Part of a small language model's weights.
Size: 12 layers, width 1024, MLP 6144 tanh GELU, vocabulary 8192, 199M parameters.
Architecture: LayerNorm before each block, learned positions, biases, tied embeddings.
Each number is 128 + 32 x the weight over its row's rms, rounded and kept within 0 to 255. Layers, rows and columns count from 0. Numbers have three digits each. The size before them is the row's rms in percent of the matrix's.

# layer 5 MLP down (transposed), 6144x1024, rms 0.0582, rows 3851-3876, columns 512-639
103:140123095118153140163122139131124064198108107088129158116116123107113087123086085108111147132063116127113087176120097119124056181148123151138118201129125083096188133076139135129151107133132140135110152091111087111100090149104085156172164154113110183098134103104165104103115091123080132125101140107150103120146142137080117150136128123112148072121083119096143116172127146156202111161154
104:159124097202100098069118097117104126126108162084134104152099157098128180148183108142122068128116198083139207150104135183193112144128099139121103076088080084136097105107113132125127154135078189156158158109122153106052075167091208109102107153134154164106079090134121070129106111090199180077121082199117169171197094099105085107144104074138180107171112059196140107129192163193138133173142
097:136180113167136158157154134125121174107093120117092113098179143059124160122153177136164156129165092137141118150175118113092138111146156094146116158085133127141108129174099125141133134182082138195053120102123105146163128172199140119117128101116070148100124152094070135113163115122083152125142107122063092110141140143140086195058117123193171120117146045097121116164141109099080117075143
104:133163157118139101155112119083091126020135134135129138141084197122116101108130131139124125144136118127122091163096135134175120134079113125139168082201109104120121116152151150037130244159117117132156138081134162138090118048097128127113099166113151105151210128150080142119126140091115132170101120107115140154151187161172088155146145129120134180118158108097125094097112156127144128134085
094:127089091126106091160130141152110161146033138127094124047131142111157121118123139103164146093105182133131122160162110164055101124132112161158089149117153125161220167091128091080093119158112123117136145196152115113125151169085158124177137134117123111132100129103151143141137204136157193082134117129109106092095160130113131147128183113175119123063166178183116175114126134103101102135133
098:180108159118116099121158144091161129100155102121184114151132114095187087109177176122121178136113098071098153120085131096141094135111162144100107182166170100096067119121124122114098123146111121092133097136111130139156115077095070186102207138128066148152123129145125167117092123155111046145131118079088141159100111159109160148107077049106175149087141081186111170166111106154172100174116
094:135123140131095148123160142134063138125106109156136119129129163103101055094152105132090152181114095142118158079137136127171147130096093133136110107128101138092087131077120133112120149113142093118143119120120128128129152138077139099104090110116095110073103143050091113108116123118169093097146153206112133177109086173157108114199192101109083158107137148170138089135096083097155145167115
096:041067113136111145155114201174144159155123092078126149107099149126131120113123122097102127145099123044118110132145177121175092052088154116161087181178098081172168118121116114162126139123119154139108153123120132148109123189118104116186107134166139130149142132104113125171109170102127081051112112163057064156134158123159118150081097167091117168083075137063201147102144137074153111167140
096:137155143150161113097159109104182097156067178107080132141090162099117125146090130125145105077111155154163137133121150135158097134124096140133126127106101134170118183119098109154116096140111153148181163061199155093123124137124123072103146179148175092107050177149118088038149091155085098190210160085167132153131145144137113167152051144174098155146135019097126089110154189136109154089146
100:099120089122115118120096124124174174078156180158129131124081102100128157087155131130064149127124095163089160142100173128171060136111190152141099057109110162137021083168131142123164108144106090139104095110146125133131148175169136211194154117094154155124130076086084115109123116142125144200161153122139090076111120106101108183198088068144204105087135137109101159193106100107105164091110
104:110105163156142164129127168085212145137152117152091099105092130156130130154154132150139157065142169098145089111110149118111131121142135112130113150179169165038106142098126099181078065168084131112176174128106114133106111152178174084124139158093145151098104104085072069083114125118128128199086128083162142092168098187117194094166187155105130143112145081067075124122122153088104086132076
094:128187135155102095134128117113113128095114088114155164152104099112161123169104118089115066101136099116091158109098100145077180086142137106079118111166164161132157107094169106158133112154152103142156152139158103102122114117159115137171125141096095106084130089142126160104135121143127166105107128121096076115122119152167110181151121145084128141174125112150100189132174137117096128102105
098:094111148137091100084073097161135116066044131137144164150154163144139124167090071141116128128144118115108133131167098167161104075130195160081106115162077118047119102072212156136112138168120111134127071150101146094096077184186121105058094094082131177136097149105106177051125147118113087161184073150157090084129112147071063168118109101121147111180070123113082091130170102133083165116162
092:150122022138149118092119118115105114124164153146111133107158124139115180074119085114107107172119140151167087114222114144166130123155078101104174129081155115188135107122154098124056234206153114178144128060110088073158122134095120118182136119121116120132094107070106154105139188086161127092106062151133152097127136150165129107123117099153117138192139114152145091193093121108123132154067
113:098174151153134124142103119216084188172075090099141103174131139141127105091123114194103167098105110158106089151130137103144122158030149130087142130196163126072086143120078141151150123141139127106137131137153064094117138108098014154094147134150158164123108173148155110127108134123173109141167173054102177084109170133173107128110120181133138115145131163114094159148112136123135092088162
093:162125112115098132107169144124120142142114164158043116113140100126119141083064106096176141083148114123094139116067127164140162176144084098112111141086146122132148182110059081103165158055082104093067139178127157213155146120145165081110146144091166123188191085100154115151090159097040163152114115101137101125099086141089152183087119116126129143122127133150102116131105174138148104099150
095:118092158125095089129113164124167088141169157110091129114132086138141181113146143152097150159121162118136129093127137153099117146155114092121111136132151144128086126118192093157114188052120137151105075182153140101090100146131119116170156100091132160141128182108122200091096155050120146099173081132114111078118128098133140153110139116148115180058156174125116131155158154153136142103103
096:117134170092143080157174100168093133157071096148138094123181128136199106115131085135083115116128075142067122180148098167156169143144102124137151170100147139173171146101130101139104141105148110130185101135120141113151161066154131129109144077163156107065080174128174089115165155169095148171121124120144130121131147153174097139123134115070142077089075125087129107132083100155118174098140
101:176155130138180161111101097161133178159122099067142097108119107170124079111101091125106173083129120065091135171075144126102142188127128071067195128171044158152118100117136173103142118156172079140037080101113083135139121151147131090116116069158122153152092069135104125114112198066119083089085106090141094123130159140072119108143088036090163156089080147117091184125103091195170142158147
096:156147146074161155150121118117159124163150184074159141111177094072143137192118113097123187213164152093105227092126117108106090162115078108201100135178134139081092109113122135087146120094201092086127145125122212180197136114122071101152095113145121121156231126117140137130111141148157139127115158072125091100147141114146118113178109177127133126108125094114182212140163049135135120148091
106:148116121103116103197133110106115077115115144128109138150142115169132089129136119160130128136107123069134114146072125134101158146171181108129116118141132124185161137156143113131135146147142152119082074130140179151087096107076079148133153093150048136139177125160105126158168191064090150108160128149098142103076154115104160087181058174121138090119040080140145093124156147057093153145107
098:142085116192137171130108098126129132083159114101175118112173128119153082114151144158099042155107143088113135089102151038096111086104149087132167147118102107163143121138107147113067125104137081129091106125097110102096182140146191130135171108111123128156150178111136116145121117151114139100090170041114113158087099109106121142131175138100118102160128114146109107126111177110114153087142
103:156162129138168110112109141163126147097160142093110134139104215067131167145111181089106087183170105102139112087145107139110124106125101136164115099141188142105145105144160065146127083157111140098086141158128099185134180163116132069073092152148105132173174162148180127155104113131109112119153127118108138060129111132133096183106163072132119122107150174100102085069105130163097136150116
101:194093120093090148163096116112088161088138139108138138115115098151169118099137127123088127130168113127141187147116139150156112056150141060131138120110099155096129126084119103210071125090135154124148129102158057110113133134096134155090092107137099139074131112129148162111144093137102146101084131141174115125112132136141135119113160131101083157105083149107221134146123113058149065173121
099:096196116117133090122087103150137135100166125118159154138158112131146119126152142204119120100135100145163070132132137184146039131085063162131110103142179120116130177134083137079149079087166125071146100090099098162137144095171118188112097168142131100128144108157163118179182109083092128164201155106138162141132094160209058092124097136180131136118181100142165137133131131120177113093114
097:147115137136113151122112132057157114115115137091162162166211126089168126101151165156050119178121121219128146068105141157157188123156116202092051067109156156092139151137100112122129173138121122122127125089095154162150157172124102191115186112105172169075116126132155118138133134140083125177135139090131158118099119171128181187085064092158143179142100138160112125114142157119138143148163
# layer 5 MLP up, 6144x1024, rms 0.0603, rows 3852-3876, columns 512-639
091:063127172132102138127135068132162105112139132105161113173187146140135140097101163168176104183149103173165164094092118095173132102167125131133070107071153158115104145133134099123088077092120124177127091060126120119133089079114115103118135123134163133136116064168120106148128126132113162146101086122101145124097182173134093138123125093140104194116145124129169176130165135117094166164138
095:128132148104105141111151122096121103102147113153144129050113142113088151171169145145151161101101156177172165185124136118152144099113110102165153137060166130132156131091057127112156151164095144104147078107144135148079146137097116150124141112104120171117101173100135111144096189126157109090124112083150151110138194179135141167095102079087092183149131140147187158162070134133121120135097
103:157124088150091165143097151125097177105128136164159164155080095144144128095133156173167101174119191138099151138065122145131104133208180135099105118107085127101145142149152075169135112140120180106097173156075143135117071066147109152142111100119123088139162146148132115139169149150162149130110157127097114140135148139135153163169119079166175169162143139134103100090153135142109085078081
095:192159097141147111134095112127067126176197152215135146037075125127118165045146127149124108147087092123111155110085111053149189141151150161114132162156160186105143119133122139093143104149079129089090130104097100084136180096121202147090105146134105191097168124168081091150100133164133059152149144146117200157133067138109104108191143107117161144150104137164190149119081087134161189134144
111:179121198163097174096170128118165156141142121167164096134107101135109118124073140132079102137149194153139170161149120102092133135157132106163100121141113115081181128175164186131072140120133106170090126152178099038161149109116122204111091084143146110164146115103113081188138147079102131129159145087165151142094159158112173119112179091113144139147164106153064143116062094125145124137119
103:084133132097179103157152119116134169146171107123103162134142126133146122100132118060166056189088108082147155140150106118151124094158143118160130153111153080149119056127104138123105144181187175123168148154120116212110111121115140133131151094162181145091152151126127105126107150092153123070158145120150146121155058134050078163146120105131150148154148198162107132161095105156153126121107
105:146185068103171118127173073117191070142149179143128220168104097039116106150128125109143106105094115079146083139141075151088099138148164087146141138141156214146131096136124126109126181144129160113105147097155157136071095095116190150090134096127120158171136194220123090114057150167100101178173125160140116086154084126088075107123121150145155211095088142139102115123081204125118122153086
093:119069179157150140128110152130100121113088172105067066121074110081116146160148107088085148058069140094136085142117117112131125145126126160139115090123105084115143117138104082125169141189147141124174164090121079117152149143135137145161134135122140148150145102150147083135163124204076118093107142084062158136213170094130097150121125085095123108113132141093094108123112121084161088148090
106:111152115183065131144138165171152141140151195140126163112127121081161154085165132096121120105148131146160173141116142199116098096142127101128085154088083095167170072130164129121138143178107093146057162170090086138162139055119113101136149120182109140104100148080143120154163087176163146166153147111183136089098050165157076100111174061137098112089180102124186140126123107114104111127070
107:128128132144201175115112096103072179110108149086083085138137125146112118117121082085119124096216049140121138175167132118124167105089103050152097128157121121107117113156137162104206090117171132158155161123150116107131156075143114101134117142126089164128128113105126071122195140150107149140114096105128143115125110169114118172087161135147153084107168177133147141149113161173162138116165
093:086140139192118157147122128129073161156153112125156116117139147187113125102140109113124161112135095138124144119120126136168158076146137113099101094113148143133120123111115110087151144102090094138122163170082165146169118096117091144139113165151084116120145116095107146153182093116187092109134141166134155112111112183125061117139165122182120165105160203152169104099144151127062147146138
094:114134143153146110130136108150148123130117139110098072136117104146114122159142119051139168119187125136198187119102126106187082087097181106161110071118145132146163106093131130171091133104122119130156123072119173159101081128222109118106127118079117094116093098096158119167099091065103134136172091158176171121117093099107119167104168094108125144164134068067076149111077142153117080123205
088:173099141108167159138126118089117097076138082200125108140104125169111133190142155123061143089107146112075171093091157133125129136071123139039152152160158113121182100191115152041166104143073130079122089154086096123128145092115148093125097178088223119189097136100190123087108132136159150085156174167112159191140189158138165152084201150107146115113097149135093099129113142150135184154110
124:095126087129180142093131160172160168129102095158109180102162150127138150059080140080101133120102139115151056120131158180168187199139121189088063082122099135100123079148155186115133090142121166118129124165169139177178162181137096172141153084080115083093143154069139155169097101107095102076172105121108174156155145141099185089155137168102126127141140194065079146130116128102101150141144
096:144117130207127118105129125143066118131127139102085142061151135089136155215098119113110021085108159108083036097189132140115157107132144195170149146089091122104119037103135156133115114162119155153159205127084134096149047119101131177107113141141091147108119110144122162100136107135151159143136121146133194114140162077127100168064089168228155169156129126142110135144156103156123149176105
097:081183120076115157101158158145114091087099126195094086187106079096097121086139098124160130175112147125115137123127098131083100122119160150100151136136140106147114114125125067130129136128142129108140158117110105154096169115080082152179111181105100120055139082129102084137125058121082140166164081093156161159181130145139091145077116107104134116185140140136147068132085084152125143161087
096:116109119129165111116066126141149118117126154083120138100176180118171192147135135120102093084128105148145173129150125156087167090179113135108165143090138171135155123123119111105105097070111107152134128122065085086122108144110154133113172125148120157084133116071151132110155130121149123158136160100084151111137149140172126111109190164128139133132083136072146167141164158145131151072140
103:097118086159133126145147136117081169092162118104163127170138138163088082073124056165154112095169098130126096170063113140150145129123152146148142126117124061183131159108187111146068101158070154094061116136174131037112056152163207126150084097122133099133143113123204113144168141092107080113135106198137155115073120111186171122133149161148124121159155107149089129098087069105150160085171
112:113123134097134106089123146103149119054145072087139113105100080158151161160137141133153171109082091071154123136087122117111107132100141140086194107096094118208052143075114124132157148162202107082132133062059103067144144165152129142164101114124135105080161125073087127130125127078079146156115141091167066133090123113134144046151126139122042127137148116159101112111120156072084215166161
109:116118149167114129151111164099132088158099222116086114154124091162128133128069118098159095145150130148133095088138110117109089164124102138095153128094159222121156179114090093140117145092147189163161114128104171089124175187180164102157153177122157125090108155107114094152097110141100147098115120175127088193157118131118140122127084110138197150145114108093090107116161081080116175109133
099:113087124134139114119208132112179163090116093132094156156098135104171151150168123072151127097141110094132150153181148125116119131123172176089093192160133083144133147159118127139119154107106123121132140144104116115139119145144098098132205139132142147127149105083172104086162131162054055048101115129122140123227129137117128149149124113160160156104108160119120108173108100104137108090132
105:145113106140116134134099208136114171169142120109183085162109090144127156187113154138156109110189112162124145161166098123111120113144120108038098161158130080170102097153166161171160098147101099149078148085100121091102105131136095099146158139160080069110108131164124206150121111127142141103103128094136185155139137165130089166131136114115136190105160157139066127077100077083130093150097
104:120050065040105121084150088202159130149067132148157120188117127147230103172042100123141141101078105141095134105126146053093114176098151120139146144146129142097179113101179200114114136073117160110142149191088132110123119088122109141147127191154137147111098171180116120099144108194116056087136117162130123114121080123132109183140161115190107146092115114194084118124099148181099122162201
099:092058146144171081114145040127139039102153139119166191109211152165133082126104146094169170079116162133149205150103129137183185124107150112141125120102172124140152090119125150166096168115052123136182144096146149130089132153122192185133150130160138139117083138111155163131139105172108119132100149130125130119144111089180112141133123151180178139158183137164121114117148099158168169140172
090:108109116085152095168152094133172087077149120119108126098120097116114143105097131151066115110161159122076152061113226119103099193110158169098134106214143147131072137168108091160059138084131134143141133090124114114159164096134166133148125139119074147133105160146142119079154150136123117128079115148100136144208106116103111166100157120064136124093142149163109140105120125162166093137137